python train.py --num_hidden_layers=12 --num_attention_heads=2 --head_dim=32 --positions="rope" --qk_norm=false --parallel_block=false --init_std_up=0.0729 --beta1=0.95 --warmup_steps=209 --train_tokens=113800000
Each number is 500 + 25 x the weight over its row's rms, rounded and kept within 0 to 999. Layers, rows and columns count from 0. Numbers have three digits each. The size before them is the row's rms in percent of the matrix's.

# layer 4 attention output (transposed), 64x64, rms 0.122, rows 22-63, columns 0-63
118:494518462519500439472531520486469512506499544460482499483496471523520462489488485497535486490500502512497508450527486507505505529480490512449491492512531481560512486479502505523552506520447474
094:510499496529498507451516533478482505527506538489511535525456512496482512509538482490484530521451495487507484499465518506517505510537444486527466497506491522482473516487508511450463485564542484
076:495523497529500501490497502495480487519497521501506475501459465522486494460504512481503378525485479512467481490540513520499485509493520525498502521500491500459531531493495496494438501472499499
101:507526525501478508508490476484510474491474439532484485483470442497485462490505484511492487530514515529520486510486479484492457469538496505482486449515515483466531534510524512486514483576498528
077:495518489536511505514516515493508499529518510523510487528455485485464506490507514470485414539476490505481509477520519489470501522480482522524465542482500532460488509470503469466437476485521491
100:528483477474514531580502475473526503485501500515482503514532468520479450506469495489518464494510526515498500501541449491463469475480501482492534506488527465527517444511485507485507512464481492
091:521484522506502526555476502465508476473509490477510511503538537574464466492489451507514487444484497520475493537499541531496475498523525500516497514492498477480506494475448508508481522466494491
107:529514518499554469531497470498468491516485505508482491484525475534534462495550509502523480520541519465530501506521494485492462516499499498493506475548471517525493478528499491555469529464459469
084:495501498472540504489503490517519520493506493500496491505545534500516525519516512515484607504534504477540475481439488467503498497500478502482507467518523532525460491518513495531542511522503506
110:518490472512501482533491470510487471486496504479478495492554483510515503495470501478488444440506528526510491510516476516476495493491530491490516482510456457508540508531487508545513508433444513
115:501534530482475499556486516495501496494446496492481502485515491512507503501463514569507550493491489518460525484537444450476490483476514451489475487515486504509512450488489494502525506528493516
104:518542453488501477485557523531507466509484474505493454453510504513493501504518492516527521496539529505476497489479461503491550511515535532525534478479512465536479483533511515447510496496519484
119:472503511473473493499541525548473486487465500499510472478536531500500513516484527540506569494459519525496514491489514508491514505502450506496501531498511475505536539485538510485494489577492484
107:538448527477520502479526506484547509527537505522499539539491465506483485501521510468492516484464481456487515525483483540521488463499469509504520531516517501478489468494485520548550523536500479
084:503499533519505521522489499449504491501511492512507512480450457523493482493513511465483397501493502532468516497534502477494468492462566481487494488497471488480498479491511519491476470490489516
101:500509465552530484529525473507499500510471487529480501510464458526472508491484497495514433492500509481517452464507513519555487502548491541489513507508511486493522535552526520539492500486492508
110:468532503492516457473516511517483505496440535481459481471518517471519515489472483558520515527511479490483519488539485493486511541509530522528508502509490535524475431485466490514509485470491482
098:480491533480503487503491478476477528494467525502548492453482556483482492507499508477496535526478498494545475489493473503567530482550486458512508504502498507509502550497520502503464506547532482
119:523469490501501467479536503528481449481518478504501498522486489521513545510489544548528468493460472512460475540521521474487529487538473486468529476536510535494514525489522511542516521495504477
120:465487513482488409494522534468451525492478494526484487541492462501506536482444509530498502519490489523527489525508490524483529514507463535504508514512520500511490522485507497540514497533467509
102:506459509462487512485478520454502503458490541482542489498463510520533481482528487487508479457505495492502515552474507512504518522478514470553477481525507520506483483504436525519515495548517524
096:476507478503496498453475520485503489502526507492542469493525536460483453470535490467505513491522505487489515519436517502493536500493468476527488531494508479503489533492489498414465496496530511
088:515466483525511525518481494449478483465546459505553508499475519533477463473525499469515499511502531514499503500475518493514434498494502475444510488488477489480494521483528551496490479493462490
101:485517465529552531469523488499519466512507498528556507493534519508501492459528494481531497469517502467464493506479491521458511498525493462509515479496485484555505502503459564479489468508526490
077:504516516562534521533495491477472486497477523477476507484464471520493492518510498482477415486472504480460497466511521481524457509469506483497497504503458503491534526512502522503469462464507524
105:529487522514513498490465487443545531513536482513514529522491469518504511466473488492509435537541477493506507499513511473486491499491511493491500470491487560507435474505485475534480518480475507
110:501493510460506487468517502514487528481477551490508543516520527508534549548501493525482526509495471481521500547513480488458523493498512464524516466513472523522498493490463478567520522523531506
094:501492502493554518513508501508534509494476511505471511519521510513565548548496500540503555485492473489492466509498498497464488490493518492492510474527508482516506482527452503574534508455512504
109:481521490565496502520479457517460520487512509518524540518504484547466466486529491478500458512521525451501497468518519518553451502518483495498499532507496530485521525505510538524510525507474504
090:497495543446492491481495514518502505500486506490507494488539539480516526548485520523477622490495493491534505508465485515474515499506477504508480477536513498502508512506487479498512507528533498
100:516491493497526544441506495512522457499518523497496451506519530518493508505533510523517526466503463469429497511483501525521481505510471484532496513533518466471532527508459514495531532505534494
104:487520493473571529532476487516528489521479492525441460510476506482514496514515489503473524491509477492519493500541464506497472497493494533511519462498509501488519456489458452497527531440504505
103:473498469479486450511524519536512498484515548548532456493533501510494517502505473529520464501526493479530486513474512500480539504541484462541509475511524553517505526491537519516490545501501505
069:485509556500503506473494510444486467507516481503515484481478476506477492476515525506483420497483483509446552488534519469482502533462519498512481513511470509481521519468526505452486482506518498
091:531445494508500520484502523497520475477555484462484536499513495490507450452470514482534513513475466526469499506486526490532487503517505506482503550492454506488492483480512477496536491488505433
100:468512468534520512494486469514461496518506511496527487494476523536477518525544510471466465515510527467518492511487500503502481465446465478523501480487519472520512561491499525498423495504518510
088:502511530514502480509510507472467487497467501503474489491447451514504504487491521506496408512471495523453518486565507476491493511468549507493496509505460497476514473482521504483479465479491510
102:489528455513473455466523545565463480508499499481499499535511474496471480475499491500494477506514520483510540499532473493493536519513474565523485523494483512519519474485504478457539502531505506
085:499489496474475521512552482530512534512513466525486509548506489500540518489493522518508548479462503501489478509537508509498521508543500526475547525493519474461514451516531494542544532479508484
101:484486534511486488488461503474451546473513496526531499498493507532494492531486524497468547536497526501488503511457530507528476466498474465485517504516505490488497593491531514516473506505474479
106:529512501517518493504506502500529509503491500529482529549485426520528518495461486524518493502493489483493471500500498500513507507559508493482517467549483520477489498504512500547533535413496490
115:466496507528543547501464448450503517525520472490538492508459526482506505492532522459478485498497488492508469533466494515459480489456502488505508483493494480486465513483480506522435482485506520
# layer 4 attention value, 64x64, rms 0.117, rows 23-63, columns 0-63
089:507487502497485507464469481534511527473544484499559503467494506488465513488524496474483513509551457525502504522523500495523446530510502510516541520476519515517510507510467540467485552465529508
083:451546516525489534499476516504487481430471523494483506504484487490483478448507508515448514482461506488483522491528506472514521511466493538517502489532527535520542481481508489472533504502518538
106:499476488494503551466477513497496485438510525518497489537492471518496569490517516505457498483509513506519493490493495493485565485479519526463481500433520489509495527509513480470454515480515490
084:462551486490473477494440529482484531456535512508494504485522526517491502465509520527483474543479441516509499505522481507528495517514490496503503509514511490480517454511514511489556529521514554
100:481518510525500511457492500506539504539490499486477480535505550481528508472517519547494499504488490520512502478484523542490557521500525506471482505532501482439539544489536502539529525497475526
097:503498473519489441478529516489507521486448509493494494504480478462496523431525551524498493526508530507476540506477494515497453515512518536516496488517480486522520514475543513486520535490460466
102:489493511506539484505460511509502503524458497540486506514503448468487494518504472500501520469447487492471474474465521496511504517533485494489534527448500487481495543484505494499532416503472508
106:515453503487516478512461491490516508553539498532490491455476498478504527560485481466557502484493483496519484514484495489519516490537497479489511508492464504506436478556474468488507493506474498
102:501476497514519527541529480494482499466457504470438473506472508495479465490513499515486508532498528444482490502471534502497512542489478522489501489523517520443519530470524490534512477541461488
115:486475509476469466519505449525523530483510474506513488483536493511474485495484481449532507508472461515509497505514517569528507485461481528500514479493532499513496518499550465455458538511496499
099:530476488484483528476511525505479515519520514504497457541513563464521513489472505514538482542519491506503493538488489478430455504496449481500475492504505484483511520535491474529541490509509525
116:528525488505454527541459503511513493438502531533480453463522504546502522511499516537516490516473498486534497501488484491479531460495470496475470479490476454462479525512521476467504520499493508
109:501531501512533516468480518493514518494511532504460512445484498442501479489485492501500509501489486539492457499498477481474564479499497481478460531527483527524516466487489559501461455515491495
092:532473519510566454508564496511490555514491460494529480459465457498442454514495488478518489478495471496499490498490495497530497475503477522521508507508522491492520510498493479529491457496493492
103:478520505465498512464531494496517498487478562495454487506467489478536484522535496464492501527488506479506506486508506468432498504507509525501502482504496503507525529494442560534522537493529468
101:446514504507433505484473487512512494526481473495548475535526488515525502506464458490495493513487471534468536510484523513484488538458495498507490463519497496467472465543493491480538506497475533
098:478464509552454502470511494531505489517517530525487493526486529516466533490546497538520520459499483484523525475502520555468492462491505521495432487497501547508505506513503500482513496469498470
111:498566531516526570524480458491500520456509510516491521474522522506516470450529488526513495552487509468461483478503503461489511495504492521468506501507530491510519502488524490520500532536516478
112:505557510512517519464490462483484472474451524475478487517507522504495464490551516475527482552492513542529495460502486517535500468459488478500497512562508491484490486501509524472506518504476473
097:500522530520511527466472518526464521540550483506480483489505495509467505518486501510476511510516508477464462509501472545519504486512518485485551512532508544484468490504521497442540464487459467
088:521494484510550527508488500473481481526508512512493494550528566530500555557499529532496505490531526469498465518481507520480512529491499494507528514486489508492486515490530485493471441455508519
092:512539537530529492525541499506485493536489491505512526453464499474460515473513519497479508505503499445529460551496466456512504474506511554510544482501511479466523509501518505532505476482491487
097:488464524488530536512454523521470530550487529535463478494480501486549504553526477538505491499518487480511474538488529487469481516503523531501526512488478490496482509518554506538509475518483506
098:491441520491486500528545482492514516495486518508485482456466439508503511540467465450483504505464484459449533509480518496488498518499530512507494511444480509499492532504482542479507492484511506
108:476528495512541479491517470501498502535466519505561544531472502465516469484548511482496488497504530504495487515512536528562479494499536499484518498536533507505517488447510465523502488518467509
108:473476507524452500469431497479483513478507506488511514501507466493511505452488491541506520463472517518462498494517529534531481506496482470500513544546525509522493467525523493451514529494461513
096:495474505446491485490496487463488522460495515506528521472501452473521494489482440474503510527452499533482545467498533489513469536509526499534524514499498510532503463504484534500548509518467500
102:470491527498505467487485504512532489504470522494461516462470445493536477480478491511440514460515525483489496540491467467495553537497501537526493471464511535477476520478513514526490492494501478
098:492477460510488538514457501481513500436493464518499483505526511509507553482524489518541509475501501529517515488532506515481511456479530447488486509478498516514517488559483458461485530512478497
110:503513498485519534504464515494519538489514547500494512483531519493545483501451463517464507509500504474470476504506485504402539507485523503511520518460494505486481515506498509473511444484519490
099:526480510492478489459506496517518505506517455528496550538506520517527510489465469447498498516476499551528528460527483509493483526518541466525480496473478487525507481513525569500474482493512502
104:467523494481485539484435479530466513491505490491502516532535545537511478486519505521480512493485528442495478518484485528515498518513446508505482526500500523470531508474508490488552551492473499
088:493483515514558490565500490492501521465489486517533470469488532486488480532506497512535474532500505490494470517500499523461531485473503454483523485477479488486499545519518447474451465481492511
088:489515507533494499560544506522492495516489502519519517465514518452472509534495481479495494536482501485483474495476481453490523489499496487448539509523518492507487468465513526549507487467568514
090:528458526496537534499521525477478516530515524515444508514477467537520535500509508556458533474494547514513526492528515515500507506500480515513464496460494473477483525500530489491457491472475513
100:505508518527512507496538484491513521497471471479522444469499477515458453510490485465533468550443453518458528491486520488520500525468481503494516500494523476461512511525474470480478480496495489
103:497528511462487525518446518498506494495525476486434487519494526502548542519471526536486483503512493553504466532502457470481528519477465461505492507521534476490499513513522514503475525480509522
091:505521481514484469495496564453519462448489506486469524459527527462505459461481512514539505533498492534512512470510508440519513479530502526515519504523500502515512521471483527507512503528511516
093:526501512541538500513559448547507480476436515515498521463493481505476501471537512531500520491509517455515525501487495499502525488503479495545477501511528505485491519495478482478493437492467507
101:483504509476488516515490492506502484491452487497481515481509528473537466457561460430524500517502506484479512486499534454496492521494524507503531519535536526525542495469443515498501486507499511
105:526507502557570471491532528472489484516524524502498542518465481500496497525562492505508509480506521523516527468506547527525468501515529504531506512481484507467492511521537511510472457511488478
# layer 4 attention query, 64x64, rms 0.17, rows 32-63, columns 0-63
096:526508506476515502542510465485484528518515497498503518485515533466505537473529532525497470501489493535499508507514462503534458481536505475485503504504487497485513496547584497480515526547530454
103:480487496492515522462506560489526499519474524506481464521485487541514465502486501493456513495527475497521505497496515467447537538459452517498481497478492502475502493476448511533489517459475536
080:542526486513531517515498500521537461524479492527507506514511512524518478501515502492455458524527448515488516457516483452512498474501535487528494519501503488486511470515532477537504438479552516
098:483490496531507528504500472518536476506502494510517489494499466453482479499487460502458497490511512505498511526492520501481538520465469514503467501492464484505512499455418484459473524518551547
073:494465520469505504466525532485497522510450555503496474494472482497525490471499493511497536486492554456469492517477521523465456537457499536512519492491502518496497519472477550496473537481502498
103:523518505498489494511478532537493460495490500522457489475528503461526488481513505492483522478556480498497531519517540466479511538455480543515461471503476518442521461483479484489496525499466483
113:516494476544465499541537476457436487514497528530479531524497520517490481510516503506503471526460479451513523488531474473529488471549507488486522531495517522518534514535513497510470492502498525
081:507460525502537491492463507493532498492513479475503479511500516498465525536504503495499500478515494510531485487464520482425463486476487507472502437509497504528513467498453484564481476508517539
123:481496526540525525494517515480500483522474525541484459535459481545481465486501526489463473504497496494481510463529534478510523498462459536512507516453452495508526535497486540525492501488520504
103:485501490476501487482482501517533527492533452492484496448537508467543554498460478524478493514502472499514485518491497506492529498485498459474475469553524517500475471510526456502528537516537524
103:505488511489535492500466504478506491504490529509509515482493479491473529559471444485498477528523448494520472507481471487442451470491523520479487522465475475512527455506491509501458493490537506
131:525508465523493528499521484486524555512468483504511509534464531524455464533497495508468489510496541513518498464531466520525523498487507455476519511474499463499502514491490508501433471471515462
101:507515520522543507509446517520515504488496506478477497460486498428488466511525484496506475495542482528506480499515500482511520524525493474508480480475486505507506474488458478491534442457565490
097:514472523479532506486449549529508499486487480481439511511532492473529523506507511508471488522484485502527502463479522494462532511446535457500493468492505500506497493489499491500495447457496549
127:482513486486485511476516497456501435492531504521523513490516486491507534495501500515501493520474467545481507510547493475474527502525467503481462533524515504493495482497476445441511536535540532
090:521445523496530475478492516484527475505539525494502449535519517484516512516535496545557498479500513491506473508493511509465462528477468525517542472517498505527461524502512519534496504497498447
093:522483504458513473561571438496452524515515489495510558493528540484501553523528488504533501504496507503522501505508519500486480486535513494496476490526492526525509508518523518478508496525524503
076:520514473523489497476501531485517495489493492518509482530465471532540494495463510496467474502515472527511529464522488458509511529474495488473476529512488453432504516532545451515501491524501456
115:528488491503480495549508470513488491496536471485544566459497511474461502522527482498533491518498512528487484484505456515530507496530571482515500519521508525505482515488531495476482482523543469
111:537518502494512529473485526497516493499447505496474458521465491466490463466521518483491502491497532486462497457486512491464458532476482504509488492475511495487525532477482553465507517462442478
118:479508497506540542445510522497508525500488533530461452543497485540551514486484496500452479496478472470531514478494524496488493505457459491481523506469494505505540498528507529541521482496501503
106:528508491500530493510470494513576515536459479482505494491487510482472507537530506529505536494512520522495509479492522511464483467462514453489510457515501485528480537481531519529475504476559494
097:520463492524494521532485525472454507490488464539469522528516530489525475501506471527507471521472486506475495496544468451502506503481549470513481519519461508523505441523499464501501536504486520
124:522511471503489504539472496490500518474535489472491518465501494437505515525485489498522537473529504541532512520503447482476516496545543456479514479533525533524490482527504460463517501514523509
103:527472504483499494484484496470556512487513473464511490482495538498554518489475475531529517496537505521514470520466440514480483480482519473487513464515526482483473490500516487467534537524463460
095:500506495440499506460510527572512502509511522478525518521528511492530536534480465512500532484491493497559477509457473508463500494523500519462496481517521486517514516501469460507444507512504497
099:511519507532508495502477511550490519496503462477503535488525518456507497513489486484490512458525527507493508508503481484482529504512523458469503473483484534544506449492457498556478431464491513
106:449492484506553482545527470482536481493517523523532508507510480502463559522511533530497518524451498468514505500494518486471500474491513507479462512499503492500497546512504464536472544523523511
104:525480496497460556573526491481468519500489488523520530499492499527447468516539520499504504503523517515480520488486527469507527504466513519489472509486501493536534491521512500471449478524458521
105:486528519532502513511480475470461492462505454503462541487505518503516489486546493519488487517476513536474522431536512470520500490509479479453465478507462517513475506493521522497547488516513527
084:502461502524518488517523460495498502536509471507544478470504495522435531498481566530512501523517503487512507506476505507501504499462501548545482487502570467505507512518506507484486529509463517
127:517451490464521514503511500521517462535506544496533492506520504542481523552518498500534484517508469468507491516489466496454492500499514510502536516492515492513525507513469494504422475476532549
# layer 4 attention key, 64x64, rms 0.168, rows 32-63, columns 0-63
076:530544462472500524519480498474484481515463489491500482478489442463488506492480514512447514521518471499511479501516492456489481474480540515501478545476513509474517518471468523540466470464526521
109:518486539488484502498481497575507533504493511509497542500505476500451494478488504506547501516484487453531526522488522479493550479479488524520501507485471532522497522476453498525477440494529515
097:487506495530524510506506514479502465529525515495514449513539529525499555516465533495462477518464474481537516485538528470479472516487471492496505529493467469474494504545499494537449497481525502
098:451485523502473495522487515566511503481488466484464531501506515481522504539498495500523496445488509466518521493496520487519540477545474550514499513513475480484507489519470523462480453513521535
097:511507542483545444495490479502516528484460496465502547482486473476464484471508500468536526495472499482489476519482535477459491514504502522514510509470477528543507529507468514528487455463510524
119:484493505475516506496509567493486549518520523542496504488512462529501507480514540528509530532501524492496501480509535469510499480509544495540508488460495509494518490564473524555491519507470534
105:497474514524468477478479487497504523507523470484561501520511529491475482508444460486475464489486473506464550498498521504486461512485478514522568483500523508546505520530505543509499504505505530
139:505481458508486508529517497507533477535499473474502513527470523512538484526517483472533512495539523530473516514497500494552513475503499493451496441522542452512457506483497482479494519540476471
078:447522545507545500475474516509480501478493487503511491490517503466480496481508510521487456503484493492455542470533527507479502543492460525530473521493456549479520498487487480491519488461522550
107:519489496493491491526511472452543446504504486497475513473508524513556520534509494515544528520522503479516491502494462488505482500526522502446486471512518521450452480523527459488490518505504456
129:474495428526502528519486510521522495480492529441490544491492508475507534509521478469515503479512532515526459495494505509524511515539477498490487465509504440524454504468501493513528493512472460
137:490509483513467510555477484519497535486477472473501486479480482474482455543501514553458496466480500544457488497489488529513535499453477512530478474497504525486474485475500517468476498522535478
090:529525475497534507504463491495501500468482541490476533513512464529484513520539467503482524531504497495509489525467516479462468498507464525500477467515484536444483468441475506537471472511521487
092:510516517485490506503480540506535470513487509511485505504490491540538476466505500447466499544513471467535477500507484476464462522502501482503496487534469554448460524457515472521478492488494471
117:476482509452521471512469490491475496506478484489445512478493518444526552526514517524512525522529496463501505528496497463488497515562564504512484499520501510463504476514510494496539490466484491
095:558495459458513504508487523511483504488515512516495473513504494551517534526497486441492493507511492500494544471493524509512531454523496490524525490530525484559510529517466492491498516557516533
113:491513454499512466503508497414501473499504494512509468516483493472524534510525516498495516503524508554462523515520497539494473528492539464454540512510528498489482507520539481503514548497490491
090:472521492520506510494501530510522486492468513477495464518528487520522507500484533480500491512484490449509489472518528471535495476513451550505545518464459507494518523477460511534453461456534495
104:467523478509484495542492490456486495487511502520492475497489532488534522531520500528492490497539515551484477510496472534477507546530507488476482466531529480467497452514560520488517540535481482
112:539511501480539500532493518519516509493461488492455525488494462465451499492500523479472518493486510484557499496505532487473514524491496503505458539464444508516527515524476512527463480455514532
082:511496525515534488483506507496481476489538516516534475509526515537481493476476530482481447467482490485527542481525540479469498488496464519537499511455474497529531534542486512514468475464537523
098:515517506481499525539484505536530478512486463523449524479481501490551513517541526505509526527534502482512467499472482520497524471503502500438442516511541522467466498488513455499477500500507493
100:481498503495482494481433517532492568509507467489524516506557523468489477510460490524483506489497508509501517487533506497478497522513516453511528486483507564509490484538532532517542523509503518
074:552505459504483554479494493498509475504481529479458497527476518500540479534488449487486528497503524476538467517465460479504484446538497497482502473518501480493477495490506533490511499542462489
142:533504458482473485528515483487528457489512496482497487485460491520527502531511501531521531510523517527492488505492468494528500474512512467430477466535548483482461483527519479440495513523487487
077:521449536518470524506528510520516480531483530518481476505456492543501446507491494454471491488512516464509477508472493498483512475504506531492523519483494447500512564512504545507478473520494468
071:544487517519502530502490519510549485489498560527507513529488462522477453463512498499468527493506477458499519509485479509475470474504456519513497495529505552483508519458455493516526506498505454
108:486477493475488511504526495494502474538481476450500513553482567460532534553488473508522481455540498468522510504488523517493486516541478500455508500516485503529490514484518505487534513475520484
101:484495482544482482458490473496484491482473461499532497533479477457481440491507473507457484495484496494460503506517514470543544483475523481490503473498485488540473518486500514521530546494475453
092:512487547494502454526454498458496425507485502510499527491504486492496507498490514549496519556506457494507505515511485459498465493518548486503504483531533545467503467484503488523512523494514473
083:515522454475486471490554510493493501511521479452489495510505528488524512511465447453493493468528511486482504515515529537533481545451485488522469520488470462528460524491490494473497510490512474
112:462514445509523493462478533562501519519494488484479505511499505464504521498496507464470500477547532497519479526492516505525544490521493511546468466506497460540504527450472487494521477516492507
# layer 4 MLP gate, 192x64, rms 0.201, rows 0-22, columns 0-63
094:479503511501522451454528453513504533479461512498520499470494491459516542504474494464499531481488510483532504491513494520492525478542470451472504470498495486529510524556531471510526480526527509
105:518499516493477527526464528501490481482471470493504546553528502486508492516505467532477503512536522484517516520438503533461540499493543463480471472499515468500505515497488486558507496529473480
113:495477475492499486510525520549503507500527517497513517516517489480534523540483512510498595486500495552510463534497499505485506486532508505522483444519479501515481484489502492500514555510448475
109:516492482505497495478456502503498487492470489490478513505525494438517502528485464516520545494538488485517516512514459487513518493522509504523508460528565512554516480478505490554518489540465461
094:510504460530533481550470483491491512462507480483513483457555518512464521523502516542473483502492535529505480498502469522491496482469508473485536497489540510519494469509486448496452496487532536
085:564467527477520503531498523495525536507539498503478487499494503481465482507488497491500555508509494510490459537512517525456468517517485493519484550535489518516475495563524520451485489484515500
089:515503458534516492510492502495486506500459487462533487455524517509478537516475469501500532476506526491516506496492444509468470471547500456484528440549534488502503492494492483497478536494493463
101:516466468488496499513509514473518479482481462500499502499485555481529508524507478486532516532547532490486468495511481530473518470485537506515457502496569492487505497498528460518487486530493432
099:523489493465487490482514516482526490491483486496506523485536519478516545561495443466462499480478481542528500496497490494489498513551466468523481450490561472514489524515504482490484483537514501
085:535487496514454467553482500468488533514530525517510502483490491478506510488494521493496516445512540527569514503511487491524477520520477536493512519469482499475507472549505472489520543541485480
055:521479460493432511527497483484532541495509494468519505468491522501516512522488492506511538442509532554494489510477460518492488494502516485507508447510535472521493497500525476487487558525489471
102:493508473523526479495523519478513481503490499502526523555487517455553519498483460513515564507492478504503494469496466524478456497504492454486471502527489505519486482537514499572535494494521503
102:512494486513482466479527517504528471462483452470484493519559510492488504529501497495502529518548497481541491499494472538507515501490532492521475466528483536512499472509464489503494577504522456
089:475511470516452518509468515475490538480518464509563532459474537489485531521497465471508502465474492513546477545520478513510497532479516525487490513530497472512495486513478523475529494520467512
100:499520490502493510530489482503529477478487434513500540517490510519482511473452433499547499465547524496507506477462496508457515497532499504457491483514513455473497492515501482497524494540495462
096:483523469487488466503523488525532510497507531470494513449496481503521546488480520531492517457524520488515501527461491513492525497507520495468511469538588488537486471514535507505502536508518477
104:529502470474490536476505478529552529474547515446492505513492565504499490547461508479549535478522483516517495519508482500501462481499490511488493485489506526511525461497499507488517516520490447
106:522460465466513492525510517503485494489483523484479485466504505485487520495494540542495541480546486490533483528500430490519528500484504492491524451522504496494469496520526490460541565511490495
110:488509489508520502482533491520500482493479506478565489492523524511542501490476465477511521499484536491546469512498456500497484499540494488476541460541482462520529493544521487530501487546469462
096:499496513505460507520446498532487498537505496494522515511498504507463488498466446477494521492523530517533501487499462509477458485531467516506506444466508498509463482540476508486501539526433506
080:559473480487442493543478509453512484505498496503513524459502511476503503524464495508544471532487504531482504508517480510505469512484510493518497488553524519447462493539545509496493516515484470
097:484484479473447505503481468491569536486501509488560484459508552502525525507482505515533532499490501510515460481499479520482488506485497465475534491470537495547479474506507484476498491538497483
113:517503504498509540543504496466540495463524494488501480518546521501484490521472489536509518512518491481494530493485518507513449489526552473520527491550561499531507501538511498537550487504471510
# layer 4 MLP up, 192x64, rms 0.212, rows 0-21, columns 0-63
092:499554510505511506550521525495490473482492496494525494515523547505482488537494461490497501522529487510497468467536458496492457525490482513555492501515509493516543473526431478530499468516519496
088:460517495496489495479509505514516516466476496482504511523511514493518507493497504516549439496470505499532474490436468480528517510472501460443484489514472503491473514486539492511437472464516533
129:508487481514503521519514485471490488514463515477504489512473491490471507525547501458487489518549500431500498486482447511540459512481507545477535490499484487494478544511497539494496463471461473
106:501496482508524509501545523501540491548541538514544461515487520475467487503495499500509467462505469524533500554500476497476481507489461549524527503456523502540521515490475501504460489479511497
087:498475476483489474507484486516500535484535460493536528436526526489491563507483511558510508496515490529504470518512485493493495481503500451472501497519531512511465464501475447486469523505520525
084:459517477506489526487518483493446491479480481506510505497516477470508527502522496482493450476512503505508543487480473495533524536479530497505486472493519463475529471420471484568504505505494498
068:479497513508488544524508483476515541509513482525514504526464513439518471505535519464491471491516512518485485512476516507543504514467512548489531558467494513509501496529502539494458476537491542
093:510507503546531500498515503499472470501489488546516501518531543499530500529494440490510510530516511481495425488557488518483497503467511552497481480512496478473500510496488443501495482512503458
091:483473486533490540520474484507502485518553494508488503524492481531495469460479530486535502484516512497497490529485524509481489482463551498483534532512429491498474454499483525473470521454478483
082:454492514492539520447486501522506481519481475491491509522526523535540473484525501560489497542505516458448492526497498509499478473479520503511500475511496545509501506465489566534475500489505512
040:501504502504584496501539475508472504473494485504460499508540505558484490489538513513503482486517495487540465474483539507514496497467487551502520522453530551522494540495506496520502497492500513
101:523498521535553483477552500502479464509488519500508472553464518507478488526498487475504515546502468488486517476476484480498467529544506510482514490543512447463469541518529523519510502506498521
094:487461535480521484522497521483466514508504530554528521467449463529529489485514486506508479485440488517440524511519476476496501498514448488494511509459493487486484511510525515522491463461497513
075:519476480503532504493526520518525505466519518467460533513548505482539506498485504532561527522523502475463527475496487516470505457489518465484526471517528520508493451509526483526477528539494492
099:494553519498482476543451507501510471491491490492491540509477492527484470491507481455487496482520502520516479495474496517488487518504476526465587498469526484491525508516501479521568504469503476
076:528484504528484527517524499485484495503538470512513452541502510476497433512497481470538488523463482539498498494524512486509475490487534511478493504431439506480519539495482512470496471516488513
121:486505503525478467526487499474480495506474488504517517493522520464492497455487492499440506554465495514471499512463484533538494532512517480484534520527485471520468494519516502512535499489496586
122:528519516479568464557496536462478527496504508500489482449524493493471515510515500513471488495536500494500507509488468527505486530513478509493544505531493513468483477540539531460513523490543498
125:504522488502471515510477499479493531543527450509498500499468478468450484495502499514488506498488507496472512503487520529522515481471530491533463550455528514486471521439447540516512506480497535
090:494506511503497502518456496524462512544501529513526472512510522512489472496516445486518503455532515530535487489512436484506469451510457542521511475493509516489479475487471488509506542493453510
067:550482502485434514547480494465506480516526528514472526480524516476508482474479498480543479539500479508478507537520517487474511509476522516515522517525491543482483511505570496513524514515466489
097:463483509486505467447491482517520546507527544495507485478522529524535533502481511480529495533486455468520486510491501502468526535484468460484503514480494504547448517511492467469495471483531511
# layer 4 MLP down (transposed), 192x64, rms 0.189, rows 0-21, columns 0-63
097:483486504503483541502568471472488544467502484492507526505492492497498492489501488529535494482451513546553529492515495471514503537477498445478491514504482478458525497489521468509489456479510536
098:487489487490489540481512496482449475491494487527509505500512459528509466461524554512515491492493499522490483505443471515450509501507486530533514543508458493457516519466502502519523558497468517
120:555494513488466531495569512488505510479471518509509551536452457508467507498496514467499512504456500444518512505500502482528485513497519512516507482522488516529466490466495503493526514549525516
108:523479461498465502530500501540524475494515511466534522540487496482518514530479507496500559495515513477548487513487490492541539461511532508530548512503512484466498543505534542530477525508492518
088:495506555504477522460517482479475447517496510503468464539515468526516484467484487481487472454474483482472497542485500492500515509494510540506540497473509480490513510479510558511546496507467465
088:494489521498478476538456486523513484495530502502524503499519522490567558511500514520531496474512531537485484503459478454487490487492474477487520469519499489472509506491534516502470438554488495
093:521512504468475452479511518525503517496498490478540505500471519490476525511490476485508593480491478477536520500448476505527508488463497506496444497542530485495509528505526480498512521504482463
095:472499522496497524523500455485514466513474503466506473505483500500506450494526472510403504512490541495522473488479537499494529481424520517492474501506503519488517497514507493478509505456511497
098:529519510533481519514465473495493514483489500497488462492533518489486501509518474527510541528476529473503521549477465492473487458505517536509494528499523541564525478510515493531497520541525554
082:527523508481509481542494461536518470523522458506543507475511493486489500553474485472505533529507446535490470488431500505549481482509515487502490458532513500506499492520469480504488500527500509
037:498533555543499444499476503514499483503490491524500487493501478530506477517513498457495525489497483455491518478482481474529563498488463491527447521561502507495506530479467468504526473490492500
109:521492495517500529492477522446504452501522518508509525509496455476485488455482485441474485512508512470512507494487519470508455549473459482482497520511472455475547498522495508454510480489511481
096:544470518524451489504521522515513523469486521534484533484454513515528498541490489489521539519538490495514466500474501530530484517538458485505514483517508507476495547500566509532513513507478476
090:558493504513531488511496494527514519482555491466522505504513509493554486548494495505469513479513489503519513484432506505472513495495469466491491465497531525570487497513494492548478478505528512
101:529531489507477497498497461483512471512488479525504475548503515550470510546476513529481512506496491444485503490501453503495531486472483473533439518454465507480469500518468509481460502489488489
091:488496542510487485509521467504484537486475501454485513487461500453498526534443450506544500459499481505535538488506496516519524496492518517501461476506494546488461485477495504528528500525460480
112:486544528490496538494516476520482466511512474504474490482465470480479481520503532491534504509470492508473463530474449445486496491513491468475520510500478518498440508500534485475535492525487555
122:519470513481537529508494537494464486521458526481480492511496529493523503478497521509478514488475503454493506523511462465460453502522464475500529528489453538479515567479496507490534465501493495
118:507531518497465531502491513563510537488464480470549519462522466522545485495535504494503520479512510513489517468472478510522523467511518509498514471545493459516515530538520508535512536485516517
091:462526512519506474506531569512495503516551524540491495538492461508492519529508506493478473527522495481496520497503494504500453506496471500512497482503461482528482478536546515552456523474516532
080:507483502506506525533482530518483530474518508506525493508512502522487506499479504522478397518477467483512473465566465485484504500444491495505527495484502514495506490484482473493466475475510537
092:506525507503480480522480488462536469531461512445554492475488501505472437511508472543475514483504501473502482540506475521493485503536526482495474465477510541492494461516507484531490530491489470